Part of a small language model's weights.
Size: 10 layers, width 256, 4 heads of 64, MLP 704 SwiGLU, vocabulary 16384, 16.4M parameters.
Architecture: RMSNorm before each block, rotary positions, no biases in attention or MLP, untied embeddings.
Training: 429M tokens, 6540 steps.
Each number is 200 + 30 x the weight over its row's rms, rounded and kept within 0 to 999. Layers, rows and columns count from 0. The size before them is the row's rms in percent of the matrix's.

# layer 5 MLP gate, 704x256, rms 0.0911, rows 538-546, columns 0-255
114,216,260,195,224,186,196,162,194,209,169,220,175,260,176,216,242,203,191,141,232,218,153,193,169,222,212,235,192,213,194,199,220,243,212,203,213,160,215,178,169,216,156,217,222,204,179,225,142,235,227,240,206,260,225,189,213,227,205,221,222,186,160,185,194,162,205,229,198,191,174,195,177,165,239,224,173,223,199,218,187,180,206,244,201,166,189,155,192,173,250,266,238,216,201,199,195,200,127,179,187,218,177,200,192,225,221,208,246,164,188,214,142,178,179,216,245,190,206,206,190,248,192,225,180,198,207,218,258,159,221,235,161,189,177,181,245,191,137,247,195,187,174,207,238,230,215,156,219,167,210,184,131,267,198,197,185,218,225,124,152,192,235,153,198,225,177,197,142,242,197,237,159,153,184,184,200,200,204,216,195,250,192,197,223,204,231,199,184,177,170,163,183,221,227,228,268,173,256,175,236,218,185,248,184,222,165,226,191,156,160,235,239,239,169,194,136,260,213,237,166,225,162,212,193,224,237,216,160,190,182,181,144,211,131,248,198,158,155,172,191,231,187,177,185,218,200,216,218,181,244,201,182,206,192,199,143
097,210,256,160,234,142,209,194,189,230,174,184,201,157,237,152,143,163,227,208,192,245,212,160,213,185,152,185,235,190,182,163,164,156,184,249,176,202,255,216,122,196,208,263,181,162,208,222,235,195,196,227,230,181,200,183,215,261,246,258,177,208,257,193,191,183,141,146,205,161,164,217,174,208,180,178,207,221,128,203,196,247,181,167,237,253,171,219,191,190,222,171,200,220,222,215,173,194,168,190,204,229,208,143,200,168,220,213,182,211,224,222,194,195,189,148,245,195,249,257,198,220,242,200,197,204,167,221,201,206,194,186,190,219,205,227,231,228,222,231,219,178,224,213,220,183,222,241,218,204,207,146,224,144,224,135,215,204,217,155,189,197,166,193,187,180,216,214,156,188,197,166,274,172,207,148,187,192,175,202,158,181,247,195,196,216,170,187,227,254,140,215,185,213,203,179,146,192,178,187,228,246,206,207,177,228,256,199,205,219,215,157,212,230,169,217,215,179,160,219,211,172,196,211,233,232,181,139,202,224,201,194,192,139,187,152,247,199,243,251,197,226,189,194,219,260,231,179,221,218,220,165,245,180,236,163,235
111,155,179,177,198,172,231,207,189,220,193,189,244,178,177,172,191,193,198,233,218,229,220,188,195,202,235,195,169,173,190,146,200,222,228,183,230,191,224,218,217,183,206,204,125,209,224,176,205,237,245,192,131,216,201,132,186,214,215,176,171,233,216,221,210,205,200,156,229,172,186,256,241,195,206,200,198,207,199,216,165,187,233,190,164,220,204,189,192,222,210,249,215,198,189,199,161,237,175,207,179,218,185,211,127,170,184,245,184,142,233,157,207,178,223,268,168,234,233,252,214,186,180,215,269,222,221,180,212,162,218,173,159,198,260,198,206,127,197,168,204,217,253,193,208,180,190,201,203,192,191,149,191,167,195,229,176,170,244,225,183,247,224,175,182,217,182,177,182,122,177,178,202,200,245,155,206,213,127,229,225,233,260,189,199,166,210,180,232,205,209,200,224,177,220,196,188,235,171,199,188,263,170,205,156,214,203,161,222,160,187,235,235,204,139,252,207,208,187,219,219,246,219,163,198,226,188,241,123,227,201,230,217,274,246,209,270,220,220,191,186,199,205,195,221,128,154,209,243,120,185,186,173,196,186,169,181
110,213,209,148,233,183,206,232,201,171,192,216,210,122,186,239,187,219,198,149,218,145,207,207,133,199,213,149,241,178,166,215,232,158,231,219,180,185,200,289,212,210,186,192,206,161,203,168,223,169,181,238,211,165,217,201,240,208,149,223,194,172,254,148,225,213,183,176,181,231,233,196,177,166,183,210,160,220,243,224,220,183,203,231,196,143,204,205,139,236,258,218,191,271,202,184,168,202,231,224,240,221,199,205,196,273,152,228,239,189,170,240,176,217,212,211,150,217,212,235,186,181,193,142,202,203,198,198,235,214,175,221,221,204,214,166,223,159,222,167,216,236,262,252,203,194,189,213,204,199,147,137,251,164,206,181,224,211,178,182,153,270,176,197,196,214,187,220,200,195,183,202,168,182,185,177,216,230,166,239,201,206,195,142,177,204,211,176,232,154,271,174,156,170,220,222,214,211,222,220,151,163,231,179,246,249,189,190,229,219,231,213,178,209,221,227,153,224,180,218,178,223,163,124,181,234,173,260,204,205,231,191,196,195,186,220,206,207,233,183,189,177,213,201,177,179,196,162,207,207,166,223,220,263,219,146,235
087,240,232,158,135,133,175,168,201,128,160,194,222,148,163,146,150,186,225,139,168,174,225,249,228,217,241,197,210,182,209,174,180,207,261,200,230,193,210,200,182,206,235,166,203,135,220,244,209,200,220,246,162,197,180,195,180,171,260,187,188,217,252,222,199,196,186,236,225,190,209,247,274,221,229,243,177,180,210,221,196,242,178,196,216,106,196,166,201,235,170,167,200,217,140,209,190,191,199,174,220,228,180,242,210,200,209,210,156,201,218,192,217,179,182,185,205,217,148,183,151,188,240,192,190,203,195,196,207,207,226,269,185,233,184,146,224,165,206,216,131,174,230,170,173,145,191,221,173,189,192,172,202,193,202,200,184,188,215,203,226,256,189,200,228,151,221,186,171,208,225,197,249,232,157,227,225,216,208,205,220,213,195,204,185,224,217,179,155,240,155,220,149,264,151,193,188,206,156,140,186,254,174,235,223,205,181,243,180,268,169,192,192,215,206,195,219,187,203,199,245,153,194,231,218,269,166,205,177,224,212,166,209,201,204,177,215,231,238,192,172,208,225,192,178,198,224,182,151,172,163,219,228,229,202,220,229
089,205,218,202,190,187,198,171,196,179,159,215,200,148,201,185,250,216,188,206,232,182,277,146,231,224,210,178,228,211,228,208,181,176,179,235,226,147,207,212,181,225,196,115,154,215,197,163,246,206,210,180,140,224,187,222,232,219,270,184,203,177,184,206,275,220,215,212,205,249,224,226,166,181,190,239,153,185,192,209,186,157,164,225,216,201,205,177,192,212,208,146,175,172,237,178,178,217,187,187,193,178,192,216,153,190,191,194,189,137,104,203,242,185,240,195,188,194,249,169,249,221,210,159,234,179,205,246,162,212,200,236,183,167,248,213,202,167,180,241,198,182,167,206,215,234,174,192,221,182,205,208,187,199,204,193,173,151,181,223,182,188,251,192,236,195,182,218,205,139,209,193,205,197,193,124,236,172,205,185,163,181,204,185,136,229,180,270,152,202,135,223,152,182,261,212,191,203,192,219,180,200,180,205,154,164,195,264,198,160,181,186,183,149,227,234,159,216,204,236,202,186,174,169,249,186,210,181,185,189,230,221,148,162,167,150,190,178,222,185,189,234,250,176,168,260,199,202,214,202,240,192,248,215,173,159,161
103,202,163,193,190,237,205,202,225,200,213,211,183,243,176,230,216,174,204,194,176,173,231,216,175,219,200,182,204,137,155,171,170,232,200,154,171,200,237,205,217,192,213,183,214,222,226,208,223,240,251,226,172,195,177,159,252,217,214,198,233,196,181,160,231,228,234,171,158,196,217,202,224,199,259,204,167,224,182,231,185,193,248,154,236,199,240,240,157,141,220,209,214,219,194,210,220,181,149,182,247,264,199,245,214,258,186,187,284,222,192,239,183,178,182,186,187,171,201,179,178,249,269,198,198,184,202,188,215,188,186,177,170,253,183,178,189,180,199,236,164,204,153,225,189,180,227,176,215,264,174,236,215,177,157,264,252,241,189,195,164,271,197,186,207,198,199,198,233,182,187,231,187,204,242,256,272,228,226,251,206,158,199,215,170,164,252,239,220,144,132,185,170,206,201,178,159,243,166,243,205,147,193,187,189,145,190,183,224,201,212,190,217,212,190,234,262,199,209,184,199,206,222,211,221,250,179,192,151,142,159,211,119,239,224,184,211,211,244,217,224,181,183,163,189,203,233,255,195,198,226,204,196,198,211,215,214
105,200,211,137,238,189,191,182,197,215,186,163,261,180,194,207,206,186,190,230,180,162,218,165,186,192,214,206,186,202,204,198,154,210,176,257,220,212,251,158,206,204,216,213,206,183,234,195,193,243,174,179,183,226,169,205,152,215,234,236,202,183,232,159,177,253,176,208,176,170,186,155,216,201,170,203,180,216,175,246,168,154,226,181,243,178,161,190,199,198,240,177,207,158,196,176,241,180,217,266,240,203,217,247,203,163,117,149,205,212,209,178,202,224,267,223,204,170,160,181,187,224,258,210,170,179,169,222,155,214,275,199,192,202,202,214,211,190,239,222,181,200,221,254,164,189,161,180,150,196,162,230,189,204,227,214,191,145,201,255,199,226,200,214,221,233,229,187,179,183,222,211,202,206,209,204,228,99,173,194,243,241,135,172,184,193,218,215,209,214,179,163,156,238,193,173,194,202,198,231,197,210,194,193,262,194,234,220,186,231,144,182,162,229,207,222,198,271,206,134,198,185,264,118,206,193,196,183,247,176,163,197,217,238,124,154,196,193,188,151,239,204,178,230,148,177,207,209,221,224,180,210,140,202,202,211,212
099,204,225,193,183,181,179,173,236,194,179,205,192,158,254,177,143,237,193,167,172,241,251,224,206,227,163,192,184,220,179,229,173,178,239,190,173,135,232,206,202,217,201,224,209,232,215,213,191,207,232,137,216,205,161,190,172,164,194,164,151,166,226,208,181,214,157,154,153,240,123,231,214,233,207,171,251,182,247,207,224,155,248,167,206,242,206,216,172,186,178,193,215,191,210,152,203,251,262,219,200,200,214,164,180,261,175,220,186,201,230,179,242,204,184,210,248,175,200,181,222,218,194,195,221,187,205,228,175,250,184,244,224,191,179,202,176,206,187,172,209,183,164,216,121,158,211,168,216,194,225,222,203,172,226,210,177,195,176,158,201,186,189,178,227,175,237,191,186,173,210,238,169,210,263,190,179,159,141,221,260,233,213,203,153,245,217,206,258,217,171,136,158,235,222,191,177,201,217,182,215,231,174,241,205,200,269,168,185,231,236,207,184,257,218,201,228,263,192,180,195,212,186,243,209,152,187,218,198,200,166,196,198,199,236,196,158,242,206,150,211,221,156,208,169,250,197,247,227,204,162,263,166,259,258,190,212
# layer 5 MLP up, 704x256, rms 0.0896, rows 538-546, columns 0-255
124,229,205,228,193,149,217,252,225,220,153,165,204,238,161,183,222,205,167,161,167,209,183,260,215,191,189,211,185,179,196,163,210,169,261,230,253,145,148,189,178,220,132,159,186,239,196,190,241,171,155,173,212,213,169,210,257,222,197,208,262,217,182,177,240,164,145,215,155,167,217,180,229,208,266,258,192,214,209,219,185,216,208,222,220,223,193,186,178,222,158,208,141,178,190,217,132,147,198,177,208,149,231,206,207,221,182,195,212,203,210,207,192,143,213,190,180,240,191,209,192,185,222,197,159,252,201,194,202,197,207,160,259,219,168,231,243,185,196,148,160,179,185,272,265,196,177,175,195,156,267,251,212,205,180,195,260,170,203,202,222,152,196,189,188,205,225,223,195,236,155,215,218,170,237,141,133,201,236,198,198,223,168,242,205,213,200,260,187,182,199,214,219,162,188,168,248,215,195,213,228,213,199,209,247,189,205,185,194,149,250,213,246,180,233,224,155,198,205,197,218,179,204,211,215,203,182,265,188,199,208,226,215,227,140,213,226,210,219,204,148,240,187,199,186,182,193,136,200,220,149,180,187,177,221,208,194
102,215,182,189,216,195,204,184,222,213,171,225,200,191,260,192,200,202,213,217,154,270,207,238,186,188,204,197,207,196,205,167,222,204,232,187,174,229,153,155,212,234,171,138,171,149,226,211,190,150,190,207,244,185,216,209,207,213,196,192,207,169,185,190,166,198,228,270,200,220,186,130,208,144,185,231,208,169,204,199,145,177,156,206,219,188,159,198,228,201,154,198,142,215,225,195,223,208,235,189,237,180,259,202,194,221,176,184,235,164,190,155,202,227,193,207,214,161,204,241,154,195,175,170,237,183,252,181,199,220,169,163,195,186,216,177,236,189,243,227,163,196,218,169,151,242,224,229,218,238,223,157,240,221,176,143,186,195,153,178,202,141,230,230,215,184,162,205,197,220,163,186,135,211,192,210,158,169,132,120,201,173,215,191,222,155,263,249,202,197,172,233,188,166,177,188,161,236,260,229,174,218,221,184,207,266,169,160,152,216,204,195,150,216,232,163,262,189,165,157,217,232,194,139,242,214,224,198,215,198,209,194,262,187,226,186,211,220,224,193,192,187,196,239,214,199,175,202,184,187,224,203,169,123,227,217,141
099,248,157,203,232,252,229,174,198,197,176,164,232,184,206,197,222,182,253,246,184,196,184,193,172,150,267,190,186,161,158,197,225,203,179,208,215,225,200,177,156,206,134,201,128,219,157,301,173,201,237,262,181,202,157,143,218,241,224,214,165,245,175,245,227,210,160,163,195,167,233,207,210,157,229,184,190,201,277,199,190,256,182,198,149,202,195,172,215,198,182,217,164,212,218,223,235,199,166,238,172,177,155,191,197,210,278,234,196,175,192,162,221,249,216,213,179,222,198,192,154,237,212,198,245,242,233,209,209,188,193,205,143,156,194,202,137,207,145,248,194,225,190,154,214,216,191,183,219,205,203,172,167,170,175,197,190,177,151,204,206,206,207,221,219,229,155,245,232,190,222,195,263,212,233,208,203,253,226,212,182,209,186,176,157,176,148,193,181,184,188,227,266,202,222,220,198,145,212,192,239,224,178,193,156,243,203,197,185,196,177,154,216,165,185,237,182,185,201,177,210,202,167,159,173,224,186,242,146,204,178,246,207,206,215,242,216,176,230,219,182,189,253,171,245,170,227,217,186,249,222,200,197,205,207,204,221
111,221,224,218,195,197,219,214,180,180,187,192,187,207,203,217,183,247,215,179,171,223,148,213,175,207,193,154,244,202,178,194,168,212,198,191,241,210,277,265,189,227,176,159,201,146,203,215,176,191,135,221,249,94,187,157,247,259,209,242,180,207,223,197,223,182,213,200,214,182,203,189,110,169,226,186,220,215,195,202,211,141,202,220,223,192,238,195,178,232,238,225,198,259,159,205,180,213,189,208,254,206,207,276,193,181,153,191,190,188,192,226,229,174,142,194,115,203,155,217,201,155,214,176,207,184,179,229,181,182,191,218,206,207,211,227,192,216,162,201,169,186,204,262,177,159,185,207,149,185,232,163,207,224,180,204,205,213,202,231,183,274,165,266,139,195,209,173,190,222,193,226,185,153,219,192,213,188,197,231,175,163,191,180,167,239,160,166,248,174,193,133,197,242,241,188,179,158,230,167,169,219,167,140,224,201,214,182,191,263,205,194,190,214,196,212,168,197,202,185,165,201,216,190,189,189,184,226,153,232,221,191,237,162,180,195,164,223,276,191,213,176,220,191,212,208,268,187,154,220,196,202,218,166,214,157,218
089,221,243,175,190,216,219,217,187,188,222,188,250,216,200,218,224,198,229,188,252,221,211,139,188,195,196,179,182,172,170,215,207,234,155,175,128,228,212,157,233,239,211,249,205,188,173,203,187,154,187,184,186,227,191,196,217,234,177,192,220,203,241,189,208,206,226,153,227,200,172,218,184,201,234,144,201,241,198,226,175,157,210,163,166,169,237,176,167,181,203,132,192,174,250,183,228,183,140,188,210,136,237,146,135,165,170,217,263,194,218,218,232,217,201,200,259,214,189,189,220,156,147,204,206,192,199,162,139,154,209,184,190,191,209,215,162,195,141,195,254,262,192,235,252,145,205,278,225,227,194,229,212,191,110,171,187,237,249,224,233,172,198,220,225,204,178,131,190,196,158,189,233,205,223,185,205,184,187,146,190,151,211,224,239,187,204,200,189,168,168,179,204,189,251,270,177,248,234,216,181,154,165,188,187,235,201,250,188,230,199,159,236,230,205,195,221,156,266,212,210,192,195,234,235,187,204,215,210,191,201,237,214,223,194,200,240,168,241,189,183,183,198,182,160,176,179,227,212,229,227,229,227,188,189,188,200
091,202,218,167,231,240,243,165,236,213,229,186,180,215,203,288,203,236,253,251,140,239,176,219,197,181,106,166,207,195,305,236,198,172,180,166,161,185,201,174,223,142,220,211,263,231,231,218,175,218,203,228,231,165,194,207,202,209,182,181,189,229,235,172,159,229,170,187,191,137,220,178,176,218,220,202,203,236,167,222,217,224,231,207,193,206,224,171,188,138,129,197,210,211,192,190,209,204,173,179,225,175,223,197,198,210,206,146,230,194,204,184,201,155,162,175,223,222,179,198,238,172,207,185,179,198,166,207,187,204,189,212,186,252,157,193,162,213,221,193,218,239,222,181,216,187,171,193,181,146,201,161,219,186,174,241,226,139,200,225,196,192,242,200,230,119,182,132,168,233,251,199,241,177,179,206,213,246,182,248,215,231,175,177,195,167,238,164,228,240,152,197,213,274,218,186,231,208,186,201,195,186,201,200,223,182,191,157,214,189,178,211,212,172,196,211,217,229,246,163,215,221,202,190,178,234,238,164,170,236,130,206,226,177,187,267,215,250,200,193,171,243,210,175,171,192,195,219,137,201,209,212,185,246,179,211,207
103,211,174,212,209,213,241,174,225,197,241,176,180,196,187,160,226,197,191,249,194,228,216,216,180,220,211,151,198,190,220,223,199,198,189,198,200,183,150,171,200,255,214,186,265,241,172,255,196,154,218,165,171,186,187,164,189,241,174,223,170,238,231,203,170,169,179,171,210,184,204,179,257,208,178,201,213,203,206,160,256,205,193,222,167,197,198,230,196,170,197,155,247,239,188,189,213,186,212,210,205,228,292,190,231,236,214,251,227,206,194,167,175,179,245,183,206,165,179,187,205,248,251,222,179,187,191,194,209,228,179,179,141,212,147,181,125,144,228,189,224,218,149,220,234,213,177,157,247,222,255,195,193,215,215,243,188,165,175,228,269,141,177,194,188,155,183,194,226,259,190,196,231,193,175,233,227,226,216,189,132,160,209,152,220,201,191,185,222,256,153,192,210,205,185,194,215,180,239,186,197,162,169,192,187,161,197,211,147,173,214,214,196,186,199,223,213,236,170,227,150,232,234,258,139,135,245,189,104,188,172,197,186,232,238,229,155,193,227,210,166,201,202,210,166,204,200,233,230,205,175,221,238,195,190,261,229
103,238,202,200,196,224,212,139,209,173,169,243,191,163,203,211,200,161,198,190,191,183,201,225,133,204,198,181,209,176,158,210,188,181,174,140,224,157,193,125,237,189,210,220,192,165,199,211,210,202,194,200,180,233,195,168,170,229,214,147,236,182,176,245,172,181,150,240,207,200,216,182,234,157,212,198,246,236,186,213,215,212,216,241,164,256,211,185,209,205,204,199,238,155,207,224,237,173,236,204,176,173,263,167,209,231,203,161,220,239,236,244,227,172,162,187,218,175,203,274,199,165,225,198,175,200,238,216,253,219,199,184,202,180,166,181,225,225,224,244,186,145,236,196,251,189,228,215,216,173,192,253,223,182,207,246,183,193,235,154,227,209,209,167,224,207,162,221,187,172,185,233,185,226,212,199,194,184,170,205,191,191,238,220,166,167,163,259,213,160,217,189,205,178,211,216,232,229,186,135,205,222,156,182,196,253,169,253,232,177,233,198,188,181,220,175,184,249,194,137,280,186,125,165,171,238,200,249,136,187,221,153,167,154,166,233,213,221,214,184,225,197,234,205,277,242,202,189,128,173,166,195,175,234,221,218,203
098,152,202,161,237,172,181,202,170,206,255,196,182,198,162,231,196,250,200,214,189,224,271,201,222,263,228,145,193,196,202,224,204,186,147,189,232,195,140,206,181,168,182,183,228,231,195,214,235,232,202,252,202,217,240,252,194,231,264,223,189,234,215,240,209,136,235,236,186,244,140,177,169,209,211,202,160,186,242,164,243,209,143,205,172,140,206,238,183,142,143,181,184,171,199,210,220,153,128,220,179,221,223,141,141,169,215,174,226,208,197,169,210,215,190,205,216,191,208,264,197,219,216,193,184,246,230,210,204,184,176,173,195,182,236,145,248,199,190,195,184,208,224,186,230,241,220,207,196,212,256,191,193,213,201,185,208,178,214,246,273,211,185,227,163,236,198,247,174,243,192,190,249,233,157,174,203,200,208,232,211,230,188,223,166,208,184,150,207,190,197,238,220,200,188,216,241,155,170,240,203,146,197,136,202,210,212,247,191,186,181,231,225,182,215,206,182,218,181,177,148,214,222,149,194,206,183,201,170,155,237,174,221,198,176,198,219,134,212,231,180,196,164,203,234,161,225,192,195,155,271,179,240,204,193,179,187
# layer 5 MLP down (transposed), 704x256, rms 0.25, rows 538-546, columns 0-255
122,204,174,223,227,177,238,129,206,231,178,177,160,189,178,215,203,188,200,191,213,261,225,195,226,185,201,204,176,138,232,193,209,245,210,259,260,167,177,176,168,199,181,176,233,230,193,186,228,195,177,211,235,239,204,169,249,206,216,233,148,210,223,186,229,229,264,229,198,203,145,206,229,200,213,181,184,197,188,184,217,204,249,137,211,233,198,197,178,195,184,170,215,194,187,177,222,176,145,229,217,239,199,238,233,177,194,198,207,206,196,219,205,260,202,262,199,208,201,226,161,149,208,260,223,216,213,233,257,231,179,212,225,201,213,212,156,231,153,174,237,263,198,182,207,176,159,216,175,231,228,177,209,201,208,173,180,189,165,249,267,207,232,198,184,199,225,172,230,210,196,181,190,170,240,212,188,186,215,259,231,213,194,234,171,199,201,167,185,191,204,203,179,207,184,182,201,184,168,166,224,176,204,204,170,197,265,203,188,145,183,175,223,249,208,255,147,221,171,247,167,150,213,167,211,224,201,212,192,206,181,225,177,338,171,220,210,273,142,186,244,243,184,219,198,198,171,204,236,207,234,191,201,222,267,170,147
104,210,179,227,170,231,243,214,251,205,220,198,224,203,215,186,234,188,187,163,238,158,150,208,225,186,195,215,212,244,152,143,246,150,178,217,232,160,237,233,266,244,231,261,202,190,219,201,188,213,189,173,204,191,210,146,152,207,207,235,204,140,187,163,198,181,172,189,203,223,182,204,178,158,176,206,120,221,211,184,143,133,240,173,179,255,150,206,232,180,206,236,173,189,253,196,169,159,219,190,241,155,190,211,213,192,188,227,243,212,215,180,213,143,200,160,217,206,189,228,184,196,204,164,245,202,184,177,225,226,176,188,192,157,221,193,204,190,247,193,202,173,203,225,196,178,201,176,256,228,198,184,199,238,214,219,170,176,219,172,215,198,177,223,192,235,209,183,247,147,191,247,198,190,201,194,144,165,194,220,194,190,206,157,283,212,216,246,224,229,180,173,196,155,144,212,173,279,204,188,198,212,140,199,208,186,248,275,140,203,220,233,198,183,227,226,196,194,256,208,191,190,182,209,167,167,138,223,191,175,225,224,203,279,241,173,149,231,234,212,197,247,230,223,187,242,194,200,191,197,217,227,190,226,176,219,219
107,192,195,211,220,179,210,221,183,128,284,169,238,200,214,160,208,180,207,228,213,205,182,167,181,195,221,197,177,188,145,165,230,163,186,230,226,201,204,221,232,227,141,178,161,235,224,206,215,227,187,201,177,240,278,157,122,215,272,225,164,210,276,253,208,205,162,225,225,141,262,243,213,217,229,176,234,161,217,172,180,135,199,196,224,223,174,167,176,202,202,201,174,219,244,197,213,197,193,238,225,204,172,141,161,225,191,186,173,196,237,181,152,187,245,206,223,187,179,221,186,195,191,166,234,185,210,234,223,199,203,172,198,208,220,168,161,176,154,187,167,196,232,217,188,207,171,250,212,192,179,187,194,184,197,203,214,233,216,216,236,191,228,188,195,160,177,190,189,127,220,242,193,184,187,241,196,210,190,203,226,217,201,144,239,155,205,188,235,203,223,242,180,207,210,180,186,222,213,193,178,249,141,247,184,181,199,188,207,213,190,223,185,226,216,233,164,237,217,137,229,227,213,172,216,191,168,154,180,235,217,189,264,221,186,217,204,247,247,236,144,235,204,178,227,167,233,152,216,193,184,235,142,167,256,254,246
100,170,167,225,197,218,211,183,232,149,159,208,229,212,174,172,227,203,235,202,196,179,200,183,198,183,214,237,214,185,196,214,290,187,238,172,210,192,212,226,198,216,227,162,188,188,220,198,194,247,247,174,218,191,208,187,158,188,183,192,182,161,187,228,189,254,194,199,195,205,173,202,186,236,168,243,135,201,218,212,191,165,232,219,218,176,168,192,213,207,189,232,232,253,195,230,234,193,176,166,216,163,210,231,261,246,184,171,186,175,145,181,219,178,196,264,196,194,217,253,184,171,208,167,195,217,154,178,174,202,202,173,185,183,243,225,178,128,217,178,231,165,264,204,246,202,205,223,225,243,184,169,233,156,194,180,233,212,183,217,189,230,164,211,189,186,189,205,178,178,122,168,162,200,227,182,203,227,232,235,146,206,151,191,185,240,196,211,237,174,223,168,171,193,215,221,215,249,224,113,195,195,241,180,207,244,229,199,268,217,218,181,204,126,197,152,228,231,243,165,175,175,183,191,153,185,179,232,218,201,203,174,176,79,227,217,189,189,211,199,216,215,203,202,182,177,208,220,212,155,173,232,265,229,177,155,281
090,143,176,157,219,180,224,143,190,236,167,191,197,231,224,203,200,226,159,209,184,177,247,223,234,196,214,180,208,251,234,209,162,192,230,242,210,198,219,222,176,173,213,198,189,200,178,177,289,231,162,186,182,225,186,207,197,211,203,151,211,205,161,172,179,194,182,205,184,212,167,200,205,215,198,193,197,184,159,218,214,148,251,171,219,224,178,222,197,222,157,218,188,212,175,214,203,219,161,204,194,232,193,215,219,232,169,183,170,208,196,148,199,215,207,227,161,243,178,188,192,240,238,167,172,261,167,239,195,157,249,216,223,240,227,175,225,184,139,183,237,259,218,206,195,144,224,172,192,200,232,228,238,172,186,197,181,224,182,186,200,212,164,146,179,170,213,270,185,205,190,190,193,216,280,248,256,214,201,234,174,215,217,268,213,157,203,190,240,232,206,157,234,249,168,197,218,236,189,144,246,163,185,129,170,221,224,181,201,159,224,194,239,167,158,152,219,169,194,212,238,215,193,125,180,200,189,154,174,187,187,212,239,209,262,136,227,166,164,195,207,204,195,155,193,188,215,179,250,130,183,231,218,165,224,179,249
090,166,230,133,202,218,186,186,230,212,183,132,165,132,194,192,229,195,212,166,200,181,224,277,171,198,224,216,206,228,247,220,214,231,206,180,205,191,243,212,115,205,241,171,195,193,173,194,185,184,172,168,218,177,192,188,239,158,207,152,223,164,192,213,139,229,227,195,219,251,224,267,204,150,226,162,202,216,186,181,222,266,159,238,229,204,208,197,168,219,179,189,178,239,194,198,154,207,234,236,140,162,198,194,204,124,235,203,213,266,229,237,161,227,185,153,195,187,162,238,192,197,146,172,175,184,204,179,186,214,207,222,178,190,285,222,209,201,203,208,183,176,235,187,201,222,152,211,186,206,231,232,173,164,222,229,196,166,230,165,212,240,198,227,157,219,166,155,218,197,207,155,185,206,191,200,214,191,181,209,236,175,156,168,174,192,174,245,170,180,233,222,224,269,207,239,246,195,183,212,172,203,158,142,217,237,210,202,178,215,170,210,186,201,187,240,196,224,185,249,140,188,164,189,254,232,206,186,222,169,182,195,188,204,200,172,174,218,203,245,161,252,197,184,181,198,164,229,124,197,232,182,211,161,154,202,232
103,177,167,203,167,169,176,166,171,225,224,191,206,209,211,225,219,192,260,252,201,224,156,260,196,179,216,227,164,201,181,178,231,249,238,177,200,198,194,194,220,244,219,229,218,232,194,288,208,173,223,211,169,183,201,159,241,227,229,175,168,234,185,198,194,264,174,213,215,176,173,170,268,169,204,192,187,196,173,185,160,169,238,196,202,244,217,224,184,172,168,137,205,177,176,193,208,324,199,262,217,201,204,180,223,227,197,204,220,202,189,227,186,213,191,134,173,174,200,197,172,208,227,209,185,176,212,200,233,229,167,220,206,172,185,183,156,184,190,152,182,173,165,247,222,186,161,205,236,184,226,193,208,187,184,247,206,227,197,204,196,180,199,175,182,230,222,223,180,212,192,228,184,211,193,217,253,206,259,169,177,183,251,223,198,167,199,196,213,223,170,153,214,187,138,242,119,221,185,229,251,144,240,204,188,202,171,195,147,233,170,184,217,193,181,207,164,242,224,259,136,209,225,188,247,208,153,252,173,204,214,201,189,258,233,240,211,210,211,198,245,225,201,242,196,187,152,222,171,164,211,162,219,212,242,271,175
109,236,195,177,192,156,140,231,209,229,198,194,173,197,208,193,188,214,207,185,219,187,188,160,204,185,214,182,218,248,170,229,163,220,199,249,271,164,201,169,208,198,204,223,207,217,194,279,286,200,256,163,196,194,184,222,184,171,202,181,222,240,160,238,169,199,187,201,200,250,225,214,178,212,153,213,237,202,171,154,241,226,219,161,210,215,191,222,199,158,197,161,240,238,228,219,251,170,185,153,144,156,236,188,170,153,211,218,193,188,204,239,204,170,215,196,179,205,197,228,225,127,203,155,226,238,202,184,220,182,165,206,218,179,181,250,228,247,153,178,190,208,213,215,179,181,255,178,198,219,207,133,197,258,199,241,184,195,221,133,201,218,200,215,194,192,211,187,206,216,172,253,228,168,200,199,174,206,164,183,221,216,237,212,181,203,144,274,197,203,242,203,217,194,245,189,199,212,216,167,186,152,187,212,228,203,195,269,180,204,187,197,178,179,164,173,148,208,207,181,170,239,159,231,219,223,191,200,159,191,216,164,218,166,202,253,222,185,166,218,204,235,201,179,304,149,146,200,138,152,187,214,237,172,249,176,236
100,190,180,170,197,178,222,223,206,201,205,167,230,170,183,239,181,180,221,199,230,151,190,204,189,211,231,204,215,155,188,173,225,223,164,218,239,240,151,198,174,159,200,174,272,207,185,224,134,209,155,249,195,212,260,206,176,204,208,207,231,211,209,207,211,142,220,143,221,201,199,191,130,152,198,156,187,217,165,139,231,221,145,192,196,208,176,231,208,166,183,194,200,204,181,217,200,191,154,242,175,180,186,196,218,182,184,219,236,168,171,213,235,250,232,174,198,170,243,214,243,199,235,205,185,208,160,250,208,177,177,151,234,210,249,254,147,224,185,205,267,256,205,182,233,218,212,201,192,207,233,233,176,188,187,250,209,231,224,201,244,299,198,147,245,197,246,186,191,218,185,220,211,180,146,215,215,153,189,186,224,187,197,200,225,252,276,177,251,185,194,246,197,163,154,237,212,209,225,179,222,179,172,198,175,193,198,182,187,240,185,200,284,149,202,165,191,171,214,248,152,205,215,179,174,169,196,205,157,225,234,204,198,199,205,170,145,158,188,252,234,245,229,193,235,164,170,177,241,210,213,205,172,186,195,203,195